config.yaml
n_layer: 13
d_model: 640
activation: "tanh_gelu"
norm_place: "pre"
init: "trunc"
init_std_up: 0.0196
lr: 0.00258
beta1: 0.95
weight_decay: 0.15
decay_shape: "linear"
batch_tokens: 262144
seq_len: 1024
doc_mask: true
train_tokens: 725500000
Each number is 200 + 40 x the weight over the matrix's rms, rounded and kept within 0 to 999. Layers, rows and columns count from 0.

# down: layer 7 MLP down (transposed), 2560x640, rms 0.0493, rows 1401-1500, columns 544-575
# up: layer 7 MLP up, 2560x640, rms 0.0513, rows 1402-1501, columns 544-575
down1401,157,197,221,255,143,253,239,207,226,185,193,227,224,217,151,110,163,196,187,118,240,202,171,168,155,218,153,246,244,191,154,179
up1402,213,135,154,219,134,230,249,224,166,227,274,185,215,122,215,167,150,235,193,144,177,189,199,188,166,214,167,201,237,143,199,208
down1402,229,241,256,218,155,212,172,197,244,136,177,191,156,211,178,229,177,170,220,132,173,198,244,177,237,247,245,165,148,190,176,149
up1403,140,142,254,193,262,157,145,282,144,214,178,193,262,250,248,246,198,153,249,216,221,238,195,164,234,240,183,159,169,252,196,250
down1403,175,188,153,202,274,181,241,208,180,135,196,199,218,213,167,91,164,243,164,201,212,199,215,227,234,215,203,211,259,240,189,190
up1404,204,246,197,212,226,233,184,154,211,190,183,240,176,192,265,272,246,205,228,108,295,218,183,176,158,174,252,175,192,161,154,236
down1404,223,217,235,168,221,227,144,224,248,119,154,233,201,208,268,189,222,202,227,145,173,254,286,156,169,115,284,261,259,215,226,233
up1405,277,202,262,184,215,164,217,147,184,233,194,224,125,182,198,145,209,78,177,202,205,276,236,154,232,238,204,123,166,197,124,159
down1405,211,210,262,220,183,247,181,201,214,172,176,208,181,229,169,258,146,209,196,200,178,261,222,252,251,183,185,120,232,210,183,180
up1406,140,186,177,229,126,176,162,302,159,192,291,273,243,205,228,172,209,186,164,232,145,215,173,217,222,208,205,149,137,250,220,250
down1406,182,253,121,172,146,225,155,226,300,156,168,247,309,159,259,185,288,225,166,169,195,215,180,147,146,201,282,181,145,276,231,258
up1407,278,209,139,156,164,217,212,245,236,273,199,238,264,164,192,272,185,156,211,229,137,220,223,200,193,153,200,298,224,218,207,207
down1407,228,183,166,235,150,232,157,220,263,184,172,218,205,219,202,155,219,147,158,208,205,269,132,167,260,178,177,151,178,169,126,189
up1408,241,258,225,204,184,277,188,154,202,245,244,150,213,244,267,245,225,181,170,255,256,248,120,186,203,215,169,226,195,180,225,191
down1408,188,202,223,223,181,233,165,204,179,160,221,184,241,196,216,249,201,296,172,195,177,224,214,212,221,166,203,198,163,178,207,155
up1409,183,173,205,285,194,154,201,178,200,188,195,214,222,150,226,215,183,172,192,174,189,225,241,167,112,206,267,239,156,220,182,160
down1409,174,227,196,198,217,236,159,183,205,152,150,210,120,241,138,158,195,238,176,215,205,238,86,310,184,227,231,164,254,253,185,113
up1410,177,190,152,203,221,217,195,250,224,154,229,295,185,179,250,144,209,199,177,203,295,151,201,229,220,235,196,178,173,225,227,120
down1410,238,187,228,200,234,119,193,131,235,200,237,230,198,256,243,227,230,230,202,203,211,213,155,231,207,130,175,258,284,185,218,166
up1411,234,146,260,190,258,231,168,255,218,183,205,182,232,188,176,148,220,179,190,243,178,186,191,204,193,207,156,83,143,206,178,205
down1411,157,165,224,216,365,251,126,169,110,182,131,192,223,168,179,253,159,147,253,178,210,247,186,197,153,182,235,140,248,172,132,169
up1412,222,198,177,215,246,115,210,221,176,131,235,138,144,180,222,165,173,202,273,196,212,220,241,245,206,213,255,243,245,256,257,250
down1412,244,243,249,259,189,186,255,187,265,211,194,202,171,171,178,185,157,232,208,204,217,159,241,176,146,235,165,249,206,230,202,177
up1413,175,178,226,179,231,227,197,226,166,134,187,139,182,237,198,239,162,204,201,213,191,197,215,275,211,187,201,204,221,170,207,232
down1413,298,210,229,211,172,162,331,157,241,226,160,192,181,118,176,170,199,205,138,253,215,159,229,147,198,191,144,276,210,158,169,209
up1414,288,261,205,223,202,210,280,152,193,163,234,139,166,168,185,217,195,201,275,223,179,221,146,196,152,140,167,144,229,267,206,198
down1414,132,198,240,162,221,289,257,233,152,237,124,168,217,246,251,164,223,183,164,198,216,162,203,252,155,184,148,184,175,180,227,225
up1415,204,199,235,200,212,235,201,198,113,206,237,173,232,128,190,164,194,234,182,226,138,194,37,221,225,156,175,150,261,155,136,239
down1415,197,257,234,240,190,151,161,257,157,237,172,235,171,195,117,180,111,235,234,194,178,226,157,226,229,242,222,227,166,290,178,160
up1416,266,233,188,163,234,216,244,160,243,230,258,170,147,193,205,233,186,230,217,196,140,248,279,170,133,176,190,144,189,190,239,144
down1416,196,151,238,279,234,214,146,255,206,198,164,252,186,221,229,221,140,197,137,247,145,207,217,231,209,167,174,227,248,204,224,167
up1417,202,239,223,212,181,213,264,150,122,111,289,224,206,202,139,157,162,216,140,187,188,215,179,175,251,221,229,265,245,211,203,181
down1417,207,265,289,221,172,204,179,229,147,130,171,252,245,303,131,213,135,197,215,287,211,249,243,149,182,156,186,150,260,222,153,254
up1418,241,181,262,210,243,197,253,232,162,207,239,227,143,148,199,289,204,247,198,168,218,233,145,163,189,187,201,192,273,215,191,178
down1418,252,147,240,271,204,156,196,256,215,218,173,238,205,206,172,189,175,211,248,243,237,253,233,190,161,221,292,212,237,128,236,172
up1419,246,176,227,277,237,207,233,208,202,219,199,234,196,166,196,169,208,204,243,211,186,149,228,176,191,260,198,188,245,229,201,219
down1419,206,187,152,230,272,315,192,220,176,153,155,197,267,166,243,262,220,141,181,246,169,195,156,206,276,175,159,185,244,195,168,173
up1420,169,229,184,183,222,246,201,193,167,135,199,142,229,184,235,189,210,176,228,174,164,196,164,186,230,240,214,200,152,130,201,166
down1420,167,181,179,222,203,195,166,167,161,178,174,202,247,223,212,147,216,177,218,147,182,247,245,186,200,161,182,220,178,160,218,195
up1421,217,209,167,210,164,178,186,249,195,190,210,171,160,293,195,204,201,221,225,137,110,181,244,162,258,188,184,149,248,202,226,250
down1421,251,256,178,236,175,158,208,167,165,194,160,179,174,161,189,252,175,225,261,206,217,210,268,229,198,191,179,227,207,194,236,213
up1422,162,221,215,189,154,191,136,159,270,251,169,194,166,194,207,172,181,165,209,233,213,262,158,240,194,248,241,212,235,257,235,109
down1422,252,221,207,224,202,208,250,184,215,168,232,239,221,215,173,202,124,178,220,212,200,201,155,174,177,128,212,208,200,228,178,223
up1423,218,152,226,221,232,163,181,120,133,278,181,290,193,160,183,173,226,190,155,190,220,171,241,197,144,205,203,205,176,135,259,186
down1423,209,232,218,140,241,214,241,148,242,213,115,200,220,135,179,153,200,210,226,254,266,235,144,279,227,196,178,168,155,205,126,192
up1424,244,180,216,229,277,208,195,131,129,209,127,172,211,168,194,210,202,199,249,227,141,194,162,223,148,263,133,188,152,198,207,222
down1424,163,170,185,200,138,215,181,175,234,140,168,176,180,201,200,202,183,296,251,223,114,194,174,250,241,170,150,185,281,220,226,145
up1425,219,235,207,114,261,205,170,195,165,198,173,219,189,257,95,205,297,162,225,203,181,163,213,136,245,228,177,256,193,151,192,149
down1425,160,206,189,159,168,237,215,240,133,163,182,162,222,179,147,217,198,200,225,236,240,180,113,229,233,216,194,217,136,157,220,164
up1426,207,150,197,128,195,262,148,168,141,188,152,212,166,155,197,212,190,221,292,207,285,273,243,246,231,225,192,206,231,186,205,188
down1426,196,206,204,221,239,185,145,239,209,178,157,221,206,250,234,221,217,196,206,204,212,185,240,182,211,218,243,234,168,225,172,151
up1427,221,258,107,254,220,185,211,246,164,179,237,210,195,216,247,295,168,173,153,212,178,218,216,159,157,190,247,184,242,197,167,249
down1427,173,228,274,217,201,167,154,198,273,133,263,204,214,143,157,213,137,204,194,213,293,239,183,234,250,165,164,154,170,171,116,184
up1428,304,206,192,326,240,149,207,206,234,129,147,257,191,212,178,227,243,221,109,244,219,220,198,198,204,228,212,225,220,197,191,234
down1428,222,181,241,258,264,230,233,182,235,250,226,180,152,189,224,170,144,165,201,181,143,215,216,259,132,132,222,186,162,150,211,158
up1429,223,167,227,181,197,239,176,226,190,168,267,199,237,146,263,215,172,160,228,241,188,301,233,183,282,192,197,204,208,206,193,103
down1429,182,190,226,219,172,280,210,226,258,212,192,188,259,173,177,197,201,237,182,300,137,296,174,195,193,171,225,228,233,195,195,134
up1430,176,202,162,140,221,139,168,186,268,152,166,202,252,241,207,212,191,168,244,241,240,144,175,245,200,257,174,210,152,232,229,188
down1430,195,274,157,186,199,254,203,222,224,150,177,177,249,181,196,225,267,225,190,170,224,212,206,246,166,143,180,197,255,226,198,192
up1431,184,245,126,163,178,195,175,209,216,151,261,159,177,192,166,244,234,249,241,217,236,179,201,189,183,195,246,196,187,118,203,182
down1431,218,235,219,211,171,213,211,265,259,228,220,183,182,186,229,199,211,266,211,191,185,249,196,246,220,175,241,152,187,128,173,134
up1432,193,179,204,209,190,258,83,192,325,173,178,207,270,192,238,221,184,172,200,211,231,222,207,177,159,191,188,201,208,283,235,161
down1432,182,249,191,195,194,166,62,117,206,195,274,241,272,238,144,218,220,247,178,149,181,216,220,213,167,262,222,130,227,189,150,210
up1433,233,190,169,118,110,175,208,196,174,165,218,156,256,171,101,116,187,113,210,255,237,161,185,231,219,145,207,215,207,264,160,260
down1433,204,185,211,218,166,208,216,170,225,183,170,181,201,183,243,176,179,141,179,151,234,183,257,212,236,216,167,79,166,215,215,160
up1434,255,178,147,189,138,222,143,211,111,225,232,175,191,220,225,247,201,166,260,181,183,189,150,209,140,200,177,207,163,150,200,234
down1434,229,194,192,234,191,244,226,166,211,201,130,191,220,152,277,200,236,178,168,219,171,180,203,149,170,171,235,227,181,182,165,168
up1435,196,201,205,149,239,193,224,281,204,135,219,142,266,187,181,230,84,200,197,257,227,184,228,179,167,259,211,234,204,185,226,146
down1435,170,176,202,198,191,153,177,255,164,150,182,215,230,184,226,198,191,196,155,142,254,154,213,232,263,130,232,123,205,235,194,205
up1436,316,171,171,143,237,193,187,161,183,185,213,134,220,232,285,185,201,192,186,230,217,226,206,160,194,205,214,106,214,174,194,202
down1436,245,225,156,156,238,183,222,131,223,214,213,195,229,285,183,201,275,187,222,200,246,239,100,170,150,202,179,230,208,272,223,177
up1437,246,235,228,207,258,212,226,180,195,229,107,194,187,139,135,170,183,214,176,223,200,204,186,250,198,187,184,201,208,249,229,147
down1437,245,214,174,246,117,239,114,209,179,215,228,185,182,198,256,241,203,143,167,236,191,258,178,240,223,235,171,130,223,207,146,253
up1438,162,199,192,212,220,177,197,202,199,182,255,122,189,190,182,148,191,188,263,197,280,135,187,106,196,219,215,279,190,233,282,204
down1438,206,232,202,250,169,205,202,174,235,242,203,260,163,184,207,286,201,141,193,169,231,209,189,148,171,175,129,208,220,251,162,205
up1439,186,246,188,178,94,239,233,207,156,309,193,186,140,244,228,188,246,172,223,254,310,169,118,256,232,214,156,182,158,156,160,192
down1439,222,239,230,207,186,172,210,195,239,213,184,277,192,214,170,204,166,265,153,187,177,140,231,249,173,219,251,243,132,119,140,278
up1440,223,266,169,196,139,223,211,194,197,131,201,304,266,147,234,166,197,201,230,218,154,190,209,180,241,255,234,239,207,238,175,203
down1440,188,144,190,183,163,196,209,235,219,120,160,225,169,247,201,260,239,233,170,278,265,296,124,210,194,87,294,185,249,172,224,229
up1441,159,210,171,153,238,179,208,123,173,253,244,216,250,225,154,194,225,164,183,197,174,183,165,225,130,224,171,202,190,167,240,226
down1441,196,181,82,185,265,194,181,253,237,164,167,166,184,237,251,283,244,252,145,238,188,196,189,142,213,207,199,217,185,166,183,154
up1442,186,150,238,197,263,161,236,159,198,206,321,153,128,185,205,142,203,207,184,187,222,248,104,174,200,200,160,133,243,195,210,159
down1442,203,282,209,252,237,219,204,232,221,163,169,183,113,164,192,169,177,224,268,233,182,252,204,295,218,260,199,240,186,171,191,170
up1443,210,143,239,121,198,201,200,180,241,174,208,174,183,158,302,175,260,218,186,198,185,254,191,165,211,173,222,268,161,162,182,233
down1443,223,174,189,238,210,189,174,229,239,260,172,205,231,195,204,147,248,208,189,228,253,235,237,221,211,210,189,254,174,215,211,224
up1444,240,169,273,256,170,212,161,258,147,208,208,129,194,155,140,192,227,175,221,161,217,196,175,161,231,181,215,178,303,181,179,190
down1444,229,150,244,185,214,168,146,198,170,187,163,240,176,195,128,205,316,193,233,170,214,238,213,208,147,207,217,192,239,242,170,208
up1445,215,196,175,199,233,197,151,143,207,220,254,236,184,197,288,122,238,236,121,195,208,146,168,155,139,151,211,235,158,238,264,119
down1445,251,184,198,155,119,218,184,190,262,161,173,241,205,224,166,142,212,196,146,265,194,146,278,213,224,130,219,169,248,267,194,265
up1446,189,239,213,212,212,246,158,121,243,203,255,261,247,173,178,211,217,183,196,279,211,172,231,220,186,165,254,197,238,131,239,182
down1446,213,249,202,201,145,183,169,259,116,256,166,250,166,191,154,225,198,234,181,233,226,177,160,255,151,259,264,135,194,213,231,201
up1447,254,171,218,139,181,181,185,192,272,208,262,249,239,210,90,181,222,205,179,185,256,230,145,198,170,156,236,217,229,233,181,231
down1447,247,180,236,229,218,197,212,293,200,124,213,233,256,223,207,159,178,167,285,252,201,142,174,205,191,219,202,133,233,184,211,141
up1448,167,217,173,260,213,177,194,204,219,145,256,204,219,175,261,162,194,177,205,197,279,180,218,142,160,189,131,103,157,216,200,220
down1448,257,218,222,133,204,237,256,191,286,188,153,228,172,250,176,207,189,198,162,162,291,189,215,231,242,160,148,134,136,249,183,197
up1449,226,156,150,204,202,160,238,199,208,204,215,227,274,205,198,215,191,232,167,184,246,239,150,140,214,133,234,183,265,148,187,126
down1449,278,138,128,185,210,223,187,199,232,159,236,225,190,216,191,147,193,180,253,203,310,281,166,258,209,156,149,110,258,230,190,145
up1450,241,149,124,143,230,236,225,195,256,240,174,137,231,201,218,247,180,241,114,163,201,214,167,156,165,239,243,142,175,185,143,153
down1450,196,293,185,184,236,214,201,229,141,256,218,206,213,193,158,160,215,218,317,223,219,226,238,202,172,240,180,183,148,132,231,212
up1451,225,206,164,245,199,180,202,238,240,213,196,153,236,225,213,132,282,157,251,191,257,155,184,235,242,156,177,222,161,191,238,240
down1451,243,208,157,288,142,206,190,214,188,152,155,250,209,188,213,170,216,148,185,178,155,151,293,219,214,157,166,175,213,249,196,210
up1452,187,210,237,172,165,146,205,227,210,288,253,334,185,182,143,159,220,248,200,249,229,171,196,238,212,265,218,188,173,228,134,168
down1452,207,96,267,133,226,258,200,176,177,179,209,202,250,203,224,230,162,110,235,140,219,144,247,226,237,190,203,173,212,164,126,236
up1453,225,175,254,257,189,232,195,211,159,169,150,223,192,170,234,252,211,205,167,173,261,197,165,195,230,221,199,241,260,162,237,204
down1453,208,171,213,210,254,229,210,202,219,246,197,214,198,213,218,176,188,237,232,203,125,234,171,200,246,181,180,166,232,229,195,203
up1454,281,165,202,152,173,200,258,219,154,274,236,199,201,203,234,203,271,171,205,222,268,179,142,225,227,207,181,204,158,217,206,158
down1454,196,222,202,207,178,258,263,171,178,198,175,153,190,202,214,228,187,228,167,265,193,134,208,239,150,153,147,190,194,150,153,165
up1455,211,233,164,187,185,130,193,117,237,240,241,260,196,185,205,223,183,188,242,186,203,231,195,204,186,227,189,235,191,224,217,265
down1455,185,286,227,171,208,147,216,268,229,172,234,180,220,202,182,194,158,172,224,235,216,175,262,188,217,182,101,224,210,238,183,199
up1456,217,157,154,183,244,211,184,179,249,215,210,244,235,230,165,143,200,185,244,196,203,149,238,150,194,198,139,230,156,158,181,193
down1456,275,168,238,188,176,259,188,219,209,160,90,229,174,235,173,168,173,164,202,165,180,251,178,201,200,195,240,108,203,163,183,199
up1457,157,209,173,225,260,250,295,167,239,127,188,182,270,235,222,172,193,224,231,221,167,169,184,235,265,253,241,185,195,103,149,156
down1457,141,176,300,154,201,198,188,216,133,170,178,226,195,205,183,255,224,219,194,224,184,238,176,224,198,186,228,231,228,198,173,183
up1458,198,146,209,231,196,182,182,191,207,167,214,251,210,113,146,198,224,174,111,222,165,201,84,243,181,224,210,139,195,258,174,179
down1458,251,201,164,189,200,243,174,230,175,169,193,216,216,253,263,184,220,180,297,211,212,170,182,217,191,192,233,227,208,244,211,197
up1459,166,233,167,171,134,191,260,226,268,232,179,208,175,188,179,205,151,194,201,237,246,172,174,192,193,236,255,170,232,198,286,269
down1459,203,177,156,180,153,213,218,199,206,206,172,190,263,160,177,192,202,196,180,240,161,208,267,200,129,156,207,224,256,175,195,267
up1460,171,178,272,213,174,181,209,193,188,195,148,165,203,202,210,281,211,190,159,198,138,153,303,102,168,209,212,234,151,279,198,171
down1460,229,241,254,156,194,160,208,184,236,236,170,183,244,189,199,241,215,134,139,212,80,203,239,262,233,257,259,168,179,206,207,111
up1461,212,190,230,153,249,180,203,230,174,191,244,238,186,234,198,187,167,211,238,202,201,242,180,251,205,198,125,202,199,208,220,221
down1461,276,243,167,259,184,194,207,180,251,138,225,198,196,155,186,191,144,203,203,139,136,231,241,146,243,199,191,224,219,256,198,193
up1462,165,233,183,185,139,206,177,226,161,211,190,177,116,200,222,231,195,134,211,206,153,292,247,183,147,299,161,207,229,199,156,173
down1462,169,200,219,116,132,176,224,157,211,201,213,189,227,170,163,204,198,216,248,209,193,178,115,232,129,221,180,147,146,107,241,193
up1463,201,189,227,150,112,128,135,191,215,260,211,184,179,240,158,193,177,222,198,138,256,189,178,195,163,187,247,184,203,203,193,203
down1463,237,124,215,229,129,209,250,252,191,218,169,218,212,171,146,195,129,229,139,152,185,195,248,211,228,188,192,201,227,127,201,206
up1464,234,136,196,151,171,245,224,251,183,164,130,181,184,171,211,131,204,196,254,159,180,116,264,117,184,237,163,187,199,157,246,180
down1464,238,115,204,259,155,249,150,210,180,206,164,210,233,181,244,328,197,199,165,260,180,245,300,112,141,194,204,207,224,173,224,213
up1465,207,209,181,283,247,204,237,255,170,235,304,264,171,234,188,191,198,269,195,235,180,285,221,213,165,150,231,255,206,216,186,160
down1465,169,258,231,260,198,276,238,149,167,198,193,190,228,225,188,222,119,191,191,184,235,233,201,143,186,164,209,184,181,197,199,205
up1466,145,201,168,206,176,173,197,263,167,246,234,172,228,215,233,295,218,215,196,185,237,208,229,231,232,197,147,195,222,232,134,233
down1466,230,202,178,182,200,192,206,166,218,204,146,232,212,174,176,258,201,193,275,180,125,183,180,156,140,223,223,182,194,249,126,216
up1467,285,207,154,268,241,182,220,207,184,143,220,103,249,207,261,199,238,184,233,141,137,189,103,179,219,200,172,252,129,269,178,236
down1467,248,200,209,173,236,201,188,201,183,189,159,121,233,250,123,212,191,219,207,245,185,276,283,138,209,184,249,168,165,262,230,212
up1468,183,235,156,179,205,190,199,175,186,205,195,170,215,161,246,155,163,225,253,86,307,227,70,169,146,173,163,208,215,160,190,136
down1468,183,189,186,131,140,139,188,261,244,178,330,145,150,181,259,172,190,223,222,178,279,244,164,179,202,241,189,222,235,201,271,215
up1469,268,180,177,226,207,221,156,259,226,214,150,221,265,211,234,194,170,147,163,269,258,192,185,153,260,189,206,191,200,253,189,286
down1469,245,188,181,194,222,155,278,261,296,174,232,202,293,137,216,172,176,160,211,180,154,291,203,151,233,176,241,108,157,264,195,201
up1470,165,245,263,183,148,221,151,147,244,137,185,224,77,203,284,242,252,122,273,289,124,204,203,180,211,249,204,211,179,172,170,217
down1470,219,214,282,244,170,182,128,173,153,151,148,227,213,203,210,169,234,237,233,160,286,197,194,154,183,173,136,189,177,249,153,173
up1471,192,170,244,193,264,227,91,216,161,142,223,194,128,220,218,172,167,194,237,231,198,203,148,222,220,269,141,217,244,183,197,138
down1471,169,184,145,233,234,233,182,247,131,200,175,187,265,258,214,153,206,121,171,239,186,182,108,188,205,149,176,192,196,260,182,191
up1472,239,155,221,155,225,131,223,181,130,198,197,185,195,201,260,154,238,152,211,132,189,263,251,232,190,184,235,177,216,204,233,281
down1472,144,159,206,223,181,207,242,192,115,222,153,259,198,233,202,156,189,233,129,206,176,200,229,306,173,225,214,176,170,208,162,144
up1473,218,228,200,186,271,205,193,250,154,273,267,112,197,242,218,144,114,190,251,245,178,157,174,271,174,157,256,166,205,192,214,278
down1473,221,143,213,238,172,232,155,240,130,203,173,249,153,147,162,165,167,157,157,188,168,229,147,133,145,147,213,206,278,129,165,155
up1474,197,265,216,159,194,197,217,138,217,169,157,183,244,232,173,236,153,191,276,188,170,213,209,208,242,196,235,258,202,240,233,187
down1474,216,274,239,159,176,181,163,223,189,158,234,272,216,165,187,205,215,280,153,231,149,114,291,195,224,213,249,181,225,227,223,201
up1475,228,222,169,164,215,194,301,188,232,196,229,170,271,177,164,232,200,192,176,228,251,215,167,121,141,193,275,188,262,172,261,222
down1475,189,198,208,251,158,182,99,216,173,207,154,237,223,205,234,208,207,232,174,241,168,233,248,221,215,184,224,255,271,185,142,196
up1476,225,288,225,248,219,195,252,237,179,187,199,201,223,178,257,287,232,236,258,200,223,147,196,183,204,327,174,250,215,151,228,242
down1476,212,192,264,191,237,118,161,194,288,175,161,156,246,249,172,170,187,228,170,171,207,238,211,202,198,167,215,170,232,241,183,178
up1477,270,212,204,241,216,231,278,219,185,189,209,241,283,197,171,230,225,151,230,210,185,179,190,205,267,221,194,192,255,304,179,150
down1477,186,208,184,131,197,241,146,275,147,214,151,210,160,240,220,188,201,224,240,174,144,223,181,222,238,176,251,137,173,224,131,265
up1478,190,156,240,248,189,216,222,243,133,191,156,183,289,168,194,150,171,263,188,177,215,170,192,153,203,166,188,258,164,132,196,207
down1478,277,195,152,191,192,186,174,167,177,219,152,173,196,176,202,177,156,240,177,128,141,186,225,225,167,168,192,229,246,214,189,169
up1479,175,195,98,248,218,183,231,262,195,237,260,216,187,144,250,164,106,195,176,242,207,234,195,211,268,269,242,219,183,165,210,214
down1479,198,219,230,200,218,264,189,225,210,186,165,254,235,227,187,239,162,197,145,222,169,296,146,215,237,188,243,210,272,235,217,204
up1480,124,157,156,181,132,219,184,155,231,112,170,280,244,183,188,165,118,224,198,219,266,259,226,197,239,199,246,214,214,199,250,239
down1480,266,240,166,162,269,201,187,215,185,161,117,163,213,191,268,205,234,157,244,220,156,150,204,138,172,220,195,131,125,221,256,171
up1481,229,150,167,196,204,175,248,127,223,231,215,234,240,167,209,193,159,240,150,216,177,239,197,223,195,169,116,238,163,249,129,236
down1481,211,235,263,168,192,163,167,263,256,166,119,234,196,219,195,181,237,183,179,233,158,209,199,217,252,141,141,202,265,167,228,185
up1482,218,192,168,228,161,161,186,161,215,269,164,218,152,175,233,148,185,137,168,176,288,179,208,224,196,204,196,215,258,164,198,191
down1482,134,165,189,202,207,216,182,231,131,197,198,161,228,244,186,219,222,203,206,223,267,237,137,165,177,104,118,143,171,228,235,264
up1483,126,235,160,178,217,214,241,157,161,187,209,138,157,211,233,141,130,200,187,129,217,260,149,253,273,226,222,183,213,268,139,170
down1483,234,177,198,171,225,195,202,172,207,175,258,279,252,270,244,188,205,223,262,220,211,190,222,182,129,149,227,194,205,276,274,221
up1484,207,96,158,178,191,231,229,158,236,238,274,145,236,149,243,191,250,187,163,174,212,225,175,206,147,282,235,239,165,265,181,241
down1484,160,200,151,208,156,210,276,283,164,183,233,163,197,204,260,235,222,217,221,171,256,268,214,167,222,212,201,75,224,252,151,154
up1485,199,206,193,193,205,156,276,154,173,211,199,231,194,210,205,166,249,187,184,275,199,227,232,149,163,144,225,216,152,225,264,173
down1485,268,180,172,259,233,203,222,180,215,166,195,146,226,199,280,168,222,111,178,183,150,223,265,180,240,229,182,156,268,196,176,207
up1486,199,185,223,187,170,157,210,196,182,184,162,221,194,212,241,188,265,223,166,194,173,224,250,229,204,202,201,240,221,203,204,222
down1486,298,212,197,159,225,249,188,228,150,131,131,171,211,157,189,207,220,163,134,145,153,228,187,211,280,229,213,203,146,228,179,146
up1487,281,163,228,207,203,182,281,203,191,262,111,255,155,227,180,178,178,190,127,165,233,162,235,201,196,133,166,152,147,273,193,259
down1487,183,135,137,145,213,204,207,179,240,166,246,221,225,269,174,163,199,167,184,243,128,239,226,275,149,113,253,172,207,177,195,223
up1488,187,191,178,183,178,205,151,207,163,217,180,166,248,153,218,182,175,193,286,190,223,160,195,197,200,195,141,236,237,223,209,178
down1488,221,279,199,221,224,268,174,190,181,291,245,261,199,208,226,136,235,186,213,194,222,189,193,243,173,195,179,235,196,226,237,148
up1489,193,224,214,223,146,246,180,230,146,221,115,229,203,161,194,131,214,161,207,139,209,243,183,172,178,174,250,207,282,219,207,122
down1489,160,169,266,173,276,224,171,159,229,247,258,239,277,244,166,101,151,171,209,264,245,150,205,205,190,199,158,168,343,188,233,212
up1490,146,246,194,256,286,225,171,228,277,281,255,227,223,194,211,172,142,184,204,148,257,173,250,256,179,238,251,195,239,226,229,159
down1490,231,173,141,149,208,186,307,220,219,189,246,208,201,208,270,195,170,150,171,245,162,261,237,220,165,105,188,274,221,154,186,192
up1491,252,222,274,242,261,236,235,154,156,215,137,125,285,177,210,224,259,223,251,231,137,213,174,219,293,220,182,212,253,154,200,246
down1491,113,230,143,198,229,212,153,247,158,177,108,182,201,279,193,251,208,158,204,177,83,181,185,193,156,164,236,116,287,185,208,198
up1492,125,97,237,246,221,203,140,146,259,240,244,205,139,159,260,150,198,150,198,191,181,187,227,173,169,209,242,199,140,246,245,222
down1492,201,241,232,188,263,226,190,173,166,220,164,273,150,165,194,237,284,146,238,170,252,217,168,205,157,167,237,219,248,213,163,229
up1493,255,241,115,182,200,219,241,210,178,203,268,203,197,182,237,190,138,238,181,144,182,140,175,269,138,148,235,235,276,199,215,194
down1493,177,211,177,291,222,188,169,163,215,220,178,187,223,206,187,240,215,209,200,212,153,238,173,143,212,149,189,190,235,165,228,263
up1494,235,159,153,233,129,183,201,156,155,198,181,210,193,215,133,175,244,243,139,126,201,235,268,231,221,192,214,270,183,194,208,236
down1494,163,154,179,156,174,197,219,234,242,182,234,196,175,286,212,222,260,209,134,227,179,226,221,217,176,163,170,177,269,255,246,289
up1495,185,141,142,164,203,188,190,239,202,224,207,195,168,138,208,188,168,160,206,172,251,229,205,221,245,157,166,189,180,159,199,194
down1495,212,244,190,202,277,215,183,203,157,243,182,253,250,136,237,225,284,228,189,165,213,179,145,188,204,207,185,169,238,160,147,187
up1496,271,233,204,232,275,252,148,220,135,167,283,139,144,184,221,238,181,154,187,194,173,224,290,202,258,279,253,152,166,185,203,214
down1496,217,228,213,225,191,189,214,200,351,190,88,187,224,181,168,217,150,204,182,218,168,180,177,303,162,174,200,169,184,188,237,196
up1497,238,220,240,217,173,187,205,183,197,173,205,193,202,195,208,266,242,150,212,204,176,217,194,146,205,187,197,211,230,262,187,164
down1497,162,264,249,216,133,175,189,257,141,167,196,257,205,220,146,151,204,236,152,201,114,181,209,189,206,147,275,139,217,246,231,233
up1498,124,278,230,225,215,159,232,157,160,194,210,190,260,216,220,203,274,193,118,150,179,222,244,164,281,124,201,185,226,134,128,271
down1498,283,237,181,246,221,178,200,224,206,168,116,195,202,193,242,214,173,192,185,181,235,194,172,220,197,182,225,208,191,253,291,225
up1499,139,144,169,251,202,194,286,241,256,176,127,243,160,195,149,177,246,220,205,211,195,213,180,258,277,198,258,177,245,157,195,141
down1499,187,222,185,210,195,205,238,270,222,203,194,157,145,180,183,160,252,131,186,278,114,282,228,124,163,183,296,117,246,160,242,195
up1500,149,261,210,211,235,187,204,178,217,207,249,139,192,227,236,235,180,222,170,146,222,193,247,167,159,197,252,192,177,200,174,223
down1500,256,113,258,178,178,152,224,212,222,177,158,154,184,211,148,278,198,271,217,224,151,232,235,257,237,163,250,169,228,287,195,245
up1501,183,146,153,178,187,203,221,240,218,155,189,183,194,169,202,268,131,121,140,183,212,208,264,132,168,199,232,238,215,197,208,152